Each number is 128 + 32 x the weight over its row's rms, rounded and kept within 0 to 255. Layers, rows and columns count from 0. Numbers have three digits each. The size before them is the row's rms in percent of the matrix's.

# down: layer 10 MLP down (transposed), 384x96, rms 0.129, rows 208-253, columns 0-95
# gate: layer 10 MLP gate, 384x96, rms 0.144, rows 209-254, columns 0-95
# up: layer 10 MLP up, 384x96, rms 0.14, rows 209-254, columns 0-95
down208 097:178137136151108097078123138147101131097078120114071124097083128139123093081184106148119095197139114138133182098108213175160195152135145159133173088086142069094129119091111121129100166152159088169168123173167174125146141101106149100088153164116164127115095088142140101089081137088155146124
gate209 101:181140167150165147120116113133084135114127203144130169118181126150201197119120119170165118091130096166118080144183112176153145112109167124181095146086123129104139099151136192122119104118082142158107120095104163115076098108111204107062116096127091200126147122134150138065121099096116137138
up209 106:149152105184169096139082162121129087055081083106126107166173154069147144090074122161146155123142141122150110152116143127113089133157083138121111122148135147157142156116137107081087188107089087127200152083095102116146111130102157136141090151061110128142110074123047126056157096151133171116
down209 109:103107131087137108093132174116117118089060120083186122117165130145165141164159100108145118144106088161178119130119107159109109155161189108102133109091193120128186194149093141124202105100153167148070185091181134152183094132123162111111102113164090128161104107136129140158181162141103171173
gate210 094:146142162121186112130125113160083150137134057111134167121105152159155156141159100158126141133059162156145149109174156118182118106186151123129113099108104132124097124159168178115110136149145135154074149057119159079164103117110185196150216126108151191092092096152146123162142064099144154118
up210 097:134063143107131123144149091142094122137132132158099162100088057051133159155133101132169106107060139087109100186153213130085100105145144100125125095159113091120145136083183156073102142171111116104172156173160127175149192141118115093162149115157109154081118129104105176145123097114148104178
down210 099:127104161149059190108103137092093082107116103131128135130112122159129179106107128170191129130119114105177174126087097175171153127103116185185140063121064129106188155158133106115114097164108124179112080096166165084132126130118165129114065088109115176112096120094099134147121120070091170095
gate211 100:099170108111125174106057104125189123095133119168115078129135113145064135129142115138152162131160095103108143127124124219088066174149137109121117105112110178116112149162074153169096075118123149065111124148096131106181142103164165096120136128128202157175112103149112056138102118109076118170
up211 096:148105165116107089119160161121175103179162134156157128106068110106110121158104144125083084137123118117116139106184109132158053101105150127078106165114110173140120161118144181196143099142139161110098137071122189112135107107165165103134071084126124162060141106189135103113167085091087088063
down211 095:122142181130058148120094085114115152107170211124117143109144170132105101081123081153124126210156182099150147086091106142132128159140122150142138073131088084161118155099125088146126121132144147151182110169147169127118174154094111112118174145157206098136145175169166145160130114162119147045
gate212 093:128133152091148159128139136221082167155205197111126118148120161090112153069108100113132122139114162137198115120148201132112120107161096139169095166102135114087147100142152106165151121132091103174178176085122158166129121124132165154112066116098104146177144127088159131113086168113182163156
up212 093:160107075161116097082141092151167118134101109109197122128097162070171134144108136108192115105149069118124138070102123111156149140134146162188095088115092141129065090142150131098146158156136124122170094141131119094084144211133151197117101098140143081135095154096116200152164123165178100113
down212 097:140122101107126103085143156088041116137163143165077124121087122144076173135134121189145143153154133139148070099099200046146101198185132155083132184176099172106131082168129127136114094118142138084177113132150114141136126150081140168142136123141069131098139092113136129136109175119088122167
gate213 102:090151176125132132131151155122133153152060131108171134104086109118138081162155112083124083138064146140183088121106126155143077147068086145125132173088135153132107114124114108121126174141189106068116094103130103179174158169146140122116163090128119167126134184174138193126115234085107135119
up213 103:181180119103123160106135100141114085122092086125139146098158143083146103148077142136135144144100097095229076154153124114106190100153110114171108096111150117154161125122111123173129098146153100134166211116146119063162121157120091146144088164153129104124166140114114165092106179190091088057
down213 106:191165124159099132108110093154118151111171121163087118128171198125039186136109089153110163155180127125155139119121157114139127201101194128162118120146143140054100094119129111083064131099130095108150107153105104079112086085157129096096187094152148073141127162115175121113114104159120120129
gate214 093:115151131108138137105092114134141141108179147164078164080149097137125147159173127220110158138088084140150130129161102092130102118125142108163146144077136033158121173182162161117150100109130108204058162125091121108172127106072145129156159200066160157127142104136113167147125163114135145130
up214 094:125115113103058203159174141132151149154148140146191105142155128181068111154152136128121187102121118129110103133154147121114094110144137172144116173098158125191167119123138163167165125141123104122091114145142127141171206040149109099204132190188143133105119119116129178116107158109151127067
down214 096:107119146098105097127159070123109105072089156059116140149139105143158176118124125164140108162146104154141133123054159144166170139144111181129157130186113116129110149083088133121137138134022089139116152069134120175135127123083171135167128084130153087096135118117152091098160130140110030180
gate215 095:132163130110193102079134071158092158157135140130104051103133092143131170097084167137147169161144135126145083111159106197170105116120155079198109146147207183107114138158121116138164074127139176118140161135143154094178100118152129146096138140130113203161101124132192131145142104157155090112
up215 099:106126095101161085152134149100084129148201074079121128084099094093120083113121146145103142101121126089161122119127112115153155158118094131049119110152159116096139136118146117117085143136118132170146159103074139144167114107128107131117205131161069195225174114138104143118162099198194140103
down215 103:130160153172140112110178152112177104117123128102139112100062169133112077165128129082145081174106149118156153116125117130072163189080176138070203123140125175171099125100123089170106110110116139095123133096152080171102161193140165156120174159175120125154181161126142148160131155158120184171
gate216 099:128125104157101105106151124072186126134146069136090090112118102091097137099099154134109146109076213126161135127150108116177140134163132118199119037171153104147091091156094106146152121127116079150084100110181089171115136067090143145122140094148127087134089176142130162113105098090096167181
up216 097:083178101142117135162131132154187140162124077112133094111139096143174074121097132165131098145106135113131149116106166091112120055119123085137075139141162129117123186039137145153065136152080129156137066099159138079135111123129157080078169096109124154167117078121158153179160150138205155139
down216 096:175104115126145110140163136123139150108172194136200137127127095182126117109152184152048117158125130120159119051113127099162117148098117110134188121100064123144140144156155147059150090097131163146155122153142098104092143195088136184105084147110139096110073170106100097077173135127106170102
gate217 100:141122142135107140100193105174150131170095169109177114161134141180143124086132099097097122105149124093220152096111156138108190106107133178143109099187159051130105094178063079102122112119141193105171186108181066111140133121116091123162136149123134142167154149134120135098122093131105125162
up217 096:109091123102118062124118181115164093209164139160172130101100134077092144106121141099118162118097088166114129154123098141130114130103069169093139156167158164135012097187128152140128100145156134099124110144110182122130091156173127177125131149139133115063123110124107105135142114195086129186
down217 099:178119090147119123131169178124114133165133129154131138141115151144079124150097151123112099131119077107164147133083154088118185152068164166184107156156109082103174166130110160120077130166124119123089127172085028092167130123158194164118074206117149156112114102127114114153174166089141097107
gate218 098:192135138128148106157158134106145148132122145065083129133125110119130109103130131142143052114130129051170145116157117155096151147130114109121207144036138138109104172161128138071104152152165123152119160124204140116156200215103159130127181158128179158108137132126128130158161172097171155142
up218 105:109167118159114140128124158131181152104166107126087161143154098096106160157121183144108179126158116062128166159116132157179101083134079086055161157138138075084120190136148112142086134151142142146123156113128101115122151125125061049184106076126133152148157075148171144093137132140168077070
down218 102:140136075059100114103120126128118145129097122157101139071116124136097147091209113078112185133105158132132138138109092133140119101110179146170142158128105100180167133155097158102122084057161072091167057170101143126183150082128118125113133074119101162112092188186151171122156125094127114168
gate219 096:155138201084145146155179147130180152154169162159079162188104123132098151179133104123107114131145149136197120157109125094102082136189167125129114097088110121171096115104169146045118106108138118117112145174142157176167115076119169116130141139164189114153135124196113100051108157115130108133
up219 105:095147160126146157110116103149089196157080170123161146119179117112149161145061093145152138121157111132087086195159141120091138107135129153101117174081147127113177151152075148133112134083127118106133188235153174096138129100161177118160124119151086105142137150107068098093116160057125140141
down219 099:105109112172081123126144103086164130093181117099129120072055136145153113123127162088126173140096160136126168184130170193115139140145153154144154126184166153087115072076180184131117121172125095115104112154110045138143141122155103115109186084079121137112069145122127159141184138175123096102
gate220 093:154132157124133197069106173120179114126122149117127120117141112118141145120160105115158160073146120130088114135199061095148111159116111009139125109116172136124088187150129131145120157085167150151147116113151117153141110141134141161091159159073105071180076095142124174127058104093101115161
up220 093:091198101141157093113131058139152086153168057117118098124114133111148078133137191110156149144115093220120124105106143157137121205109154167161147125099122105098139188097109140116143137170144072117109137092103065099097161143154156155148154126131110137159100145098186091129105107103182076143
down220 092:148148146141185096170150137152130131104121089158070090107104189127199148110110171161074070039140128114086104103164118141110110137112113103169129143120093138088152072076116121088107112095123176179138138164129114121165128145155172099179134222091109121106120108093138159099150135117168119098
gate221 101:122117124188133097134150135121067119142068142097133125133155117157141106106131102133171098129124126100192118111066190118161157101118089112095111155122099127168116179092109100075214136151170068098097142198142067161148154140140106153126190091143138116210132120154112159108099132136091101086
up221 102:168121121115134096116110157097128131110127186165136173163128154120174110107120112131130080153099155117146128201130133146184106085081090066094151161138104104168134114184061127105160163134173157139207172165106158122097155130162136107161164110098131161147130152201135156153151057128067152161
down221 103:117141098092154114153165166101129117126162139130153158077157097134149123152085133133074184138135037107123087076190144142090142109154122105155144149111164169140098137138080138152160114128051173163087129080086093094152071099126092181123082122143175103131175134116138112168203105108140120161
gate222 103:170079195158174129138111083187094169065116131194060104207147132113126134077126170183165118171131098111174143113093102157107148113091119099130139123099172108118094143143116124099106176125155158141138121106112154122153121109062183102125119151131159143183103078126110117116133200157138133155
up222 104:134167130153164168128105133131180104137071087158099095113082172161149100085098137134123168107057107154143141139151155110189047124070139120182111121121158138062135212151132107134101160124112152118198126207140117124103102122160131100108149125121125181083110102163115107150122140094150073136
down222 093:117133098128136163144128151144145129087083083131146111167164136119110105183116161073101196088113086175112224207141097139181081161091105134160124142113143130166080148174102120160125112153137163182156095153093068135170119134086093094117154097100101158130124105160145082139104178151117123100
gate223 095:100167140185085110118112168147134109099112109110152085162133203111084144164186099130161076162083116123069100102077142129151138136158104126152133109078120147129099081106121135082074118172176094121111164132132083124154134101071131166133145138142080117046160067128126066156185120115139157119
up223 095:200106116129089137148166100129120173105137153096140178053169109168170120148108148110116140110128135133108126097115167127118151037109158061113114113147125140181200151124082127049140135126112123123130171116148125181075144134153136110132095114114159158123117119079160130224147171135083091131
down223 097:131126118133088086104107134112142101114111152136146115120131083149106117140109090111088127169043104135130148120182131170103194088176097121058127151109119097147145179115144126152177152162135149087140167092155129098061159092076151154140133181142176100090205123170132100156130202133100067122
gate224 093:113104115177125093163146124177096121158150126096103084120110158139144092140093145113105153158099200116128115123087126157121060144134117155123113177130105100150101095152133147172000184063104112107169131104128123153117201158064161101129169140080089129119113111081146113151150091106125117148
up224 101:142092150070101167173135092127145125105088138191129135109175099147140188119149114154161094109085107139134149122103120080126149113095077137118165187055094158123155081155136183164125148140124126171133163170152124143081075125121169166091150128145183136093164107170049104184112125094090135095
down224 100:123110166100138139115085078141152111177129114159112164153118120104222181096152107123133097039165184143172130120096097089131163082112102164150137158098089057131152131075129132192157125117082161143146104134120128096132140124081156102126155147083174106136158100075115173158172168107115128099
gate225 108:061152115181163145093160125142160132098125148128165084174157112145084117044147158117112115125097170128168158102133094132116089131119094162123148151113095118108134111104060167138101127124143072144193188103111091134115059100099086169107143154131086101152125130176075151150136185112178184156
up225 109:017186089153125104127169124139140102107118118154110114182102111109136118092077069133113171136103131109185124187142128143107152173163195091085182188126157131108132101146076110146052153144137130152156099111120126103148081136092137165142072146088095126132131122088150153075118148125146159124
down225 108:121114127079112131115082085162113131108132141131075107107043164127109121101107143147125063106125152156123116068111129092112085140131156047160122085153142126096172193134118065151142128173124179100117100136135188132109155139138110135224073112098078119141114106147157164112177076105142100123
gate226 104:111148168137107129052069167160134150136116126127163160128169115091124156123097086183115124078096124158050101114115112098186114181099112107140116099044133111119138121124119140154089129135155196143059082145105199103111160150135111109105133143088090134126145108183090143151078155129150124192
up226 104:118134082110145123140084142147144124134097146158162149101108170146151185138145091139069152114090108092100139109148201133112110144100171098132084122150070138138163180156091136153098092113122140152099218139127140185147124127160173114190178134107183141151161146094043059127146111149140078137
down226 103:175178100114103123137050099122128186124105104143138126135135103092113118130086158110144135151131074078112109115053166118157132156102146154142110099069112114186177118133152121100107142106062152065113133086098085103157133104097226150135092108139122150160185152081151136120117188093092107129
gate227 099:097098046169149119110154107100120132147135126131160124157125103095175099135159112163089109097179175107129100114112160152122154116056205185139166160070142162104085080230145108178103117139121156119157099158126163162141119117095105145119185135135090128143186163148114124145115135134115084173
up227 111:108139168104126105098108171157097122104127097131101081068081130111142174142119122132174204178036119144133119126101177109153101168071085111135078116098060117107111088095096151111120081124159111137162150122121113119142120159135134158149106130120141112099115153005166155125125144175148099110
down227 104:154123118213117157106094108142107156183156138120112105067121115108135102161182167122169120092193112137159158172137161110127168093184131107142121151110155108124106097143142160084142072080161146149120230134217101130111146144133128148138143131187124124168144157058125143106133131102157150172
gate228 100:153117099102128098103163105129165059130088146112048122153152109167138080108153139141127083120092131074165130177121149152168114153164117140193111139131100094092141090170112150183137116085137161186138143095145182153080160142129088143114175137147127156144120139038155101113050122101092097155
up228 101:144151114059129114081133136136167088067123132127146124194123117037104096161130146118108115208104128155175100160151118147119155170147117125150167133123144110077116106125107121065111095067096102139095099150098087103144128167181087111113163118103073115121126131201167143105150133165052146134
down228 094:112115196186189121115184122177088113116090096195113105148076113127121131103163070117158118116087105192077154142118149140129123077137086140093136139142150155170126091162132108130109143102125066149126125187198152175092133155170193113108161090138117118140164102187120139143119118137114075153
gate229 098:136143124179118046111105188197159096141087165128104157117161141130125207185164129116138109150090120133125151138131132156162105097169084102130147102141089192119084109159121072143166156128103171095169114167133184078151108093108089095175170160060140116153112129143149148136165132118147134174
up229 097:106150090138116144134094131157166147090145140111125068069092142124133158116026107131143086142077057179115190152140160084181132132114073189092141098137149105141087104122069141149137105088105140104093110108102100157089113147084088129118119130154179173088120102121072138172154110121105115155
down229 100:167128083165162117074140090091099079081141105127146152159122141120105099094122107113148096123121113117102127171110117129078109183095160092105068096128082135141117122110165131113161194127135185084120159157093129100123164144152109193081052123169151057159170129132112132143123131031120173135
gate230 089:121081146169151105131203093077113133127105177092071158150133117137094161063141085113133127088127150066117150123159135127153152155112171101099244160150095136148141172173115115135119118121124104141113158159110084142128092118083138136110120155118164159190081084125102202109080140152133109155
up230 103:105165151193130130168075078128106102144122064135077165136140084097154107139122104167146139126166141172115112164133144124080183124125104121113159117070110057112139121156178171157125110111136121177168161155107126151165109151149054123138122084025168088141158155151124168146109099095097100115
down230 101:135101116168156123141087135140135102147156068129176148109076147190102119143193150122116139108132138108121152083130121114194081095130129173202090154044127141081127122105154074107126168087110114077121117140118109161152101158164087163127113151142100176126097208169089115114157084104118084091
gate231 100:198155117145111155179116095100166120138109185109115113083133140107128135123092169081142138120107165134179090136146110125096106143100179093176191116134154125143143058106077178118171103096152115087101165117117125123121127065170112093166109148105149147081119157073094166135221160171093112139
up231 107:145123113084131151114104152137204111158143093108086115155147047107125087142146130143120141155140110129109089148080185088104123129110117109094097134136152098132128143179186089172140134099051188072089153128185127126118163175120124127135090127129124127240112086085141100093124167113131175114
down231 104:147184112175157161062175146065168073107170156131138172101124109107148124095073180081123077106116163155181095183147143122153123181134099109162104139116107106067180136168108146106133166118126147108132107143133150133133071131110129103121093138115166166142137074048143087107132070125156143096
gate232 098:181130131168115153151161166163088116073182100108125190156130149075159131162166105135217080103104155120198155153100100149115102109097113158191049152136136120102141142199199141134154111098129098118117123161089131139157125109118096101140168065151118129129128155145081158141133121128108139172
up232 104:126142144153170138095077133184132165145182114181099132083121115113148188145095107121139121155197158190201175175147084191098128131137154131165150145112140129128144130091148133143142170173064118178128137081048180132114170092095106141130063134106155131138119107116083147118123128125080111109
down232 101:103073194037111150145177076157166087136130127087129079122108088117107145128129101100112100181161132170151146192105112157163164167153108123130129110121062078154154143132106170088062151074100119150129155149133081117074100138130123080104141161121120116155115117121081154150145124167092187145
gate233 097:136172084120128149112242127122111146164143111142149131094169108124163080110125098180143164089134113081162173143137135189113125171155116125146150095157093136081204133140151139176155185103138165158133135152127125136164138061190124138116164179174156156084118134100089116143103088106137105178
up233 095:155106140145169130098122099127155183132090148177151087124104177079129155143090043111180112101147132130119120088095124145144129167161117167149106103134078184169087103187116082145132135152087129175121133181092165104149091127137061066142136154127139133090183148106108145119173060147164084102
down233 098:052121105000137137115083164145146095102145154149088153094131151170107104138148173136123115144100160146097101112067092138112130149107111123126135080109150088172113102134153142155165131088168103109104078141127071135136160151110119134154140108148158153191148118079174124165173149155093090105
gate234 100:186161136109060150111091136107104110142150186164147086103165162100125108135144136155136102083043120178104132168148156155109123128097147125101122153089157142149103114117135099105129114185143097109093112088138130084147153107155088104116131165139135179099027115121144071072097127043100097109
up234 095:103075209215127105104099096137172155163150152088173119133130143049158099110104103114159112124115147115172108112151133107165147126047091167075149152130139133169093065079111148135112127112169114101133141176100142136104121132166144125097090061105130147099154115161104198177125114119153129131
down234 108:100137157013078069138118162110112159172164127100166107177156144144133117173081146080123103095065164158099109096121136143096080117085089130152147099115131139151097100125109110158119101136146080118087138122109174111145152086155091120066099189147163086099120111167070102102094153125108106116
gate235 094:193138154165084124088133106129105086097128179114033159118126122101136117152165151130185117131131131130158127133154208155157124083190115116088104154129113104142097113129163090147119177102121083175114160115163164151180138207139119074167155133113125134192063131153140095109113076128155112144
up235 096:102127132134181126148148127129181047120141153142157086143126136105075131129133123155173109116146154141138038182116147107121129086093151126132176148144077148176119118129085164090168121178115178157095169161096138120172123092120078153161032160155095099095155112079173164139179133121109142121
down235 098:132190190125080111140075124171109144152105134110141102186123149072124064084105090122150168089088103129069146146117143120131104123124149150065116134107120176166103064069055085126122083128077117151107138130101163146082157109081139092155160102127173133122112111155094113123102162086105088170
gate236 105:107084145180141156120171106098140195120151114121101113135142137066145130101128196124093164156133117132144148104102130150146159135067114151153206123075108129154124167190068105138135127110116055108170155182108112131106109077079077200123112134140092145100136150090104132126072103129131089190
up236 103:138132221105120075104085113092184120127126047062151181111146118086109131143143117139090143082109201092128157098088155148173133106172104085141181120106099162114138142074112170150134156142122084145128166099146135155132138126096121158149083180139139147119099166145086160164090115182137096104
down236 103:115135101121126137162126086140210179127138119179060180126121099120141191054152081166121089123118142106096092113150128139151164116137124107121166097094136169162148155110053173131146132113179131126104151206198169125146123101152047118105162157145136114141128126101124084098146104143156151087
gate237 101:094093089192051133127136119117202120111146151083090107140113128100220122121094129083115123120042106157168169144092177114135138155104137179108131084142151114156127115126102138103091111059071163114118153087081117072115133110149130146150140138132058130116114138166179129165119118125171117156
up237 102:112120147092094167073116129183107167109163113151102141153118134121101063093111170147117139184097111127166130069136106122127090112118086127180156082115162099130110097172089074146080145111069124122134155169100134079132100094083212074112067150098096146161176092136151113184151112123149104129
down237 101:155146113110153134084117154133073146131163138090136103128083158073121199173151164119168124104145139167108118141160077119168119123115165150130085180108158118174115151130051084158135160127126176070112128139127091068118101043151114203141085130111118110155086092113054154152168127116134125136
gate238 102:130101107169089131118145108069107110126150156153148088135139072137120161101178160135101111114195184122082136099096032118157153208112170139105132098137130139159114134107120156134125134118102147194106135077137146142120121070134204147171149113140120135096151129147028129104169140156169149154
up238 092:166142104125158101158129062065138191197136201158154126105123100154155188149164091137094139129148129139138134095133133095216085140079134107137159102121080197124151097119093160099101152137127133119120100095123127161140084111117186138130161146095115066085108068091130123172108126122107178119
down238 094:090179096177059090060108149136087127125164084090175102145093179103054129135128148153149095146168160134121132175187141146072115184107127122139065151102151110146165097096143136118120117150162123082173134128145128161101101095125090101111106087149178091151170125172146085083095148116152142159
gate239 105:112076141143121196157085134067131136143098134119115121126145134152148194113140122215189119087071212119162119129103131129108099096112190098167130156100124168149139126164183163139141039132130111082100063115144126136183133194124109119119135137135096092136149156139139139114171145129162097119
up239 101:120141148127088117166098081053154105167142156155133107118142113142157063149197200148102110039145148140130105123113124088161157097143166147101124147191137133133100159094124078132127173132118044144133162152131183113127103120132124046101154119143127099137056159065126133110110099134150123115
down239 105:091093027110104156143129102140105124110170155123116076111185141146104100118151094107108112088093101129154151192114092157081129148152227151073201111103156131124133134129128102067103140113154099132156108149082149136125111132125137077125110133165121086131121187152112155134107137174184123196
gate240 092:172163142113118149106134149125083115132178183210084125168159119129100165159155120121128123146177153152142107084132131191113108166141076129122130111100140089158120115139137110173096140113117169117107183083170088165113085141096139179103208125121173095139059159120172079068092158118130167098
up240 093:149126149171194065054148117162116145112107158150141176155149199171138131125128112174097108178172171117131107142121144134127142113196109101111099127143166101147116151140108154107127073052086161134112127067088134130167158170140129079116126174132112160143162160168150151111080168107132070182
down240 093:086104120182183081091137108164163143113113212119085137150127092140162169153085089116165151098088124150151135096095144150104102151029080123160125108155144150116116118141134194099143187161114128122184143220150114117121095099113144090080146095113109139146114074112108141120163112111105091121
gate241 094:135113163159136124145119085093176145146153156172162104059168109122128130145130186117141110154149127130196129120083121190138141069176157109116142166081104168159134131152096131107125081087169082086155132164096147150142154192104085067161137130141100102110078182167048129132159172115113101108
up241 097:103146159118147072125186091169050059111078188146115156193114154151137110126108104152167133112086133093090111091134190115115151120104138153161180039133136112087149070108169107107152147110115089198130148094118129114123123115109091111139150068118164100142109120129114120126143089147062128136
down241 097:083104122190093062131146137115131084177123105151178146145121131157150166084154152054128136085144130109110141161075118118150112147070108159144149140166156172159096054110152116185092137129125116131125128063108082168139138213094105094143139114121156201141130111100121169101137092104076144109
gate242 104:142148139115145128107145125089214136133138107195100115107113101111143172112132104173073137129146064089165196106152146080135111119144107156110152170125139151131098143079080121111160165152099156149098111111096096113080170042109170138106177114108108154148159131143141201187092189155155123142
up242 102:100121161122095132124197138134110172121092146159077055141084111196136107165148150131118141147081062161174139101109129107115107136133095141144165201085130128081096079089103103118216146055104153162097115159112104136090165126145185092146104125135124130088149101116100113155119067134108123133
down242 103:117118179072052153144176122108104113102134143142108140151148130092141126115173114094150182145098090188115122122116134173102140123146168134113124171158150084133094220102115150124182134062102098170125126153131092201132156167162101118137108154141157152142160197120163057091114148078153153146
gate243 103:077097124154192105144109145079166119223155191143115140107143094121149163158117085133136138140088073167127128119111085093132164107176157084128141096101093126173086126127123113134158130093123053114092231100084109116141124148094104135102107154082188166100132122133148112106127137077140103131
up243 102:155088121147156143136098114124136151126126153120118111157094115175137163081073167121058136096177079131058121109096129140149179172152099097079096173114155110141175095089091088170082185108137185088101165133121147108180077116166153164136085185116141127120142143137169158099096130183151091144
down243 102:170126149144093143132126106136165168144108093091146144184090161138081114112110171191124110187098191160141082100100209104106139141096110154128072151128117106155157167122073157109148120108131128051180151141140164122148109118147094158111082119115099072095112107127153148037106143160157084132
gate244 097:118141141151180189166112182164120084132060118080148148150186094113073119102177106126118074104121121129107165200118138133074099106175149124116187135176149096150075077137202094148155137154101156099131133094139175176106147140107075121156103121154147140099121112119138151075134101177137136149
up244 095:159129160132149123138114174077181140081062083178086164147120136092143161167140105114154112136114087072149049141116117127134116143129093095060133079128107141122180128051088125124100177139147145117148139117154164098103106082153121153130168159097078110132133125109101177151186152096056138167
down244 098:105169094186204141162149086157100146146098203114121094114064120151115100132099103175107112102104139133159164174119181131152168099111133092107144153155149081157117123147150205148174105088153082122144138117133127113090108111121209159171120115097132156136102117168157206164129107168123142089
gate245 102:098052175184187115124150102159128145080155063114104138132129125124146112101150141116153165132122151136127156126150166154134102137136174171119181142128113124153105152150099246096083118165163151136060102110096156157125062096162125165114092141133086133160078151123155128094113063175135134132
up245 101:111158088148113100166100140111115148040091144153081150116173108133125082131090148161122128186136121143132163202110156124184176144123145123146103100104166154176115147167139123153143165143105136108172152188153129120170187156166137107153105142183139159126107037129116177115139160109141144211
down245 096:166101139183144073177150134124066139111106140152105090093067108151141118119121154128113179160140153173165163128124171109095132127132109061144123160141107098124160107103111136071092152121088106190154125173084117138119144183148129125061112140213101121073111102145148188155101158104122167193
gate246 098:103085170071142138103106117160145154169141200141176123138193162101035150067166191184142110095119115075132090097119103099096157120119139162176096082125138159141097115106188116180142093136106105122119138095146123136120176137186112116142150120125147142121157164094117166110125157137095112195
up246 097:101135163098162136115056126117125153157137143201142131162146151175112151080167136135128136157104156134147147109134081105096150125079109119168092102138169190154113151137121101129107121115145158045139175094139119122156048095092178119157160074151096128134151148123102098159206145076127105208
down246 095:121125067090116128179103184100147123142187150108080159089158083170130110156081108135081064104135080112132165126135084130182195136123221098097141130111163224155140155176138126165115118132043148104100120136111148153136121127120135101090122104137140145169097125145114107133121120092163115130
gate247 109:106152130158110108190128154123148160116104093098156152097123093069133148124114073132081153124127168116115144092146107143089036167132094162118115137119179176174104113245085124113148126173171111130106133151137097072091142115096155125165101143161145174149151093124152096121138150109065155176
up247 105:125123090122131131161144091165138098168095166126111180144184094166136111099102149128147123155079094184076128091120159055153168119091191091107120112151148049083135183097131088116112159094074112133150120093073125172146153151132143168091189148144124102130094137138128118169200093149108121103
down247 100:147146181166121116144128123087154107121118124197123146086164105109134088093084140077156151129049110108128091133108116132160109100114109151082111102169086125136087079113085092096067147147192159121161092120097061097136136094155102081111159110206089116106107092129090114141087135145084067104
gate248 101:128118150078108126124173148162145132103105105080105050141114098076116133119103124059113139107183089157128087101118128146163120159125108083141129046106118106142132088187171188164118159053122117111113133143147079081135146127101138118166154097153158109157188140121102151109170113153100042102
up248 099:143132101131067108173140117188187129074058122152123141165170178144073149118084082134126139118109137165184150154137146121157162133169158088113126148127126131122101104115156142061169155197061150111102126108112126120183113139122189166119179094105167142103146077115154158123163139078177104136
down248 107:139152157135174168147115129142126105177148094131099153145174119175170168154145174094151121136129103071141203155113109096082113112121137204077147099150161115149118107162162171137146174091109119177127159111116125115059103208079106098121132137101122149214115129110119112120211156124114142100
gate249 101:087112103184167119095137074140116095104104127149149084119145140114135163134146088121157133130149133072141101117168130093112153146116153178176169152121141151081109141078119167130146134136121164085121146193130115068145087110180057164072120098097107130117131113097069089181145102072134030100
up249 104:070169112142128113091137081151140127114128170133127098151105121206121122127153099150118109199122193105149115142120131083175143208080117137161170130110167103157175088142153120113122105120137086166216152121131126089045132133152187128101200121133143103145135144114125153194137150087149136108
down249 108:058179170159138126151132239158126139132163124098129168104154033166130149069108166188105151093100105131124116151110144142130130114172095089126121120097126130103112087192103131060127152150129148069152073137106134144181129142125111131130088144110141136161134095120140135088164096174164118167
gate250 102:110150199120089119109120059107160176127121101095154098153104149084101165053118174082111126134136102078118180049103097151125074188125140118122125147092144130108091174152132118123143058124114193070112147084149133103118140108155133180126103108087095165147113145141101134072102094152158118151
up250 104:110112166144112139084118141121142080110080203124139161147151187157157150162116104121141186047108149108074111092143092111147067109103114151146144113162098165173116179155159161161111151117109073129082110159111081193150088134156150139107110118062163127137091146102108128091093052147120133148
down250 107:122051084118168110079078130106147135167056083127141098222150094094151153146145140110135138109149144168138148098116160125125116167127087133138116132120165119160173169169152182140095108156139058153107119168154166152123118103140116141119171106050121153145144143140136081042143111067121123120
gate251 107:168097143143055110130169113128087171117130122119072131125058171073100126124127088109101090172117127148145111112182119186096122130157141117157155137173128223133077138117163143128142176152200130106078166159118121119155164132158091136066097154168150149110159129106188126117107141125132194106
up251 109:152141174115118089144181127057137157099134140079124112173172127116140100115116130115097173140126140094088057174128122063155135144116095164140095133133153115174131140161054132115091182136156145108184126096121104124086088148078101174097155080170100146192148155131150095178132114206151144113
down251 108:197133066130124121142138141107167102103095089104095138094112107230192088139154156087110172114154119135117156076116132133158066151114092151104110191078120135159121100142109093095120143089146121125133124140149059103157063102129167138084147115107138130128088115124136143126022161113128154123
gate252 102:141104165161092110104118145116146151143131083084196086157134155124113142157139169119161070121121117132117104121120104078123089152133104110128107114131144124109115081137085110056071114064128097168122076146152123114104137156193158160074180091078112167160161162134127116023067102121110152157
up252 091:152121122136126130170102141155134137102098071096168121101107130112133155136074136075127172055122122126152150071118173174122057178146148139154124123125085154053112138091150199121119128097143184139112149120176113126107135147118200091137110079093119159163173127164183119125171154146153175194
down252 099:136096092158142151087114116163143183169138143100156096134073149123151051135082155107144176161202081092135148064122109131147073187156087155082124148078122109095169145123111085153093073093111122090177164152128120157144144171124128133116176118129162155104126170131115094082147125093089181127
gate253 100:105125139077132165117131056171149113101160155140150115102190076106132109135117165176182123112148182105137122143154143116107126137097191125159065126112106152121104108085147100123122109084148086104135134130120138108166055107139153117098127124216116136053131120120159109132092111088050162208
up253 093:155158123186130176139127133090155121135038121132124089177091142156146091136109134181220124147179106141073121079108114132167103173122186163142166167155111087085080206160129101154162095124104094160139136106062141131143139169109117157133145109143125146137133149122126106096193151145123133168
down253 094:138154096139237145086147150097156114067089118121133136100136076112105125098067120179166141154118094074100120138130138081096178141163104168151156163111195138171088161097095092168181108151155099113122120087097135066117131102085084118129114078126135135117134111133126063114128125142069150119
gate254 094:135123134126151111126115177158137113141098100119106148134173145155099117142128021156106109163093103111176155127096112123134123099207137088209079167116104131157119076117109089099168119152189102141124141106083111123130092110097153069125218176179127152150143180125131089122084141097145157135
up254 101:113123122088148119084118075142161077117068099085124118101146136110070086128101151175152111126092135078203183113105140135114148143174110110132115196172087109139117123190144115079173184102085149096112112118130104124119105137140145094101110137154111124158153084076190201135099154131082167090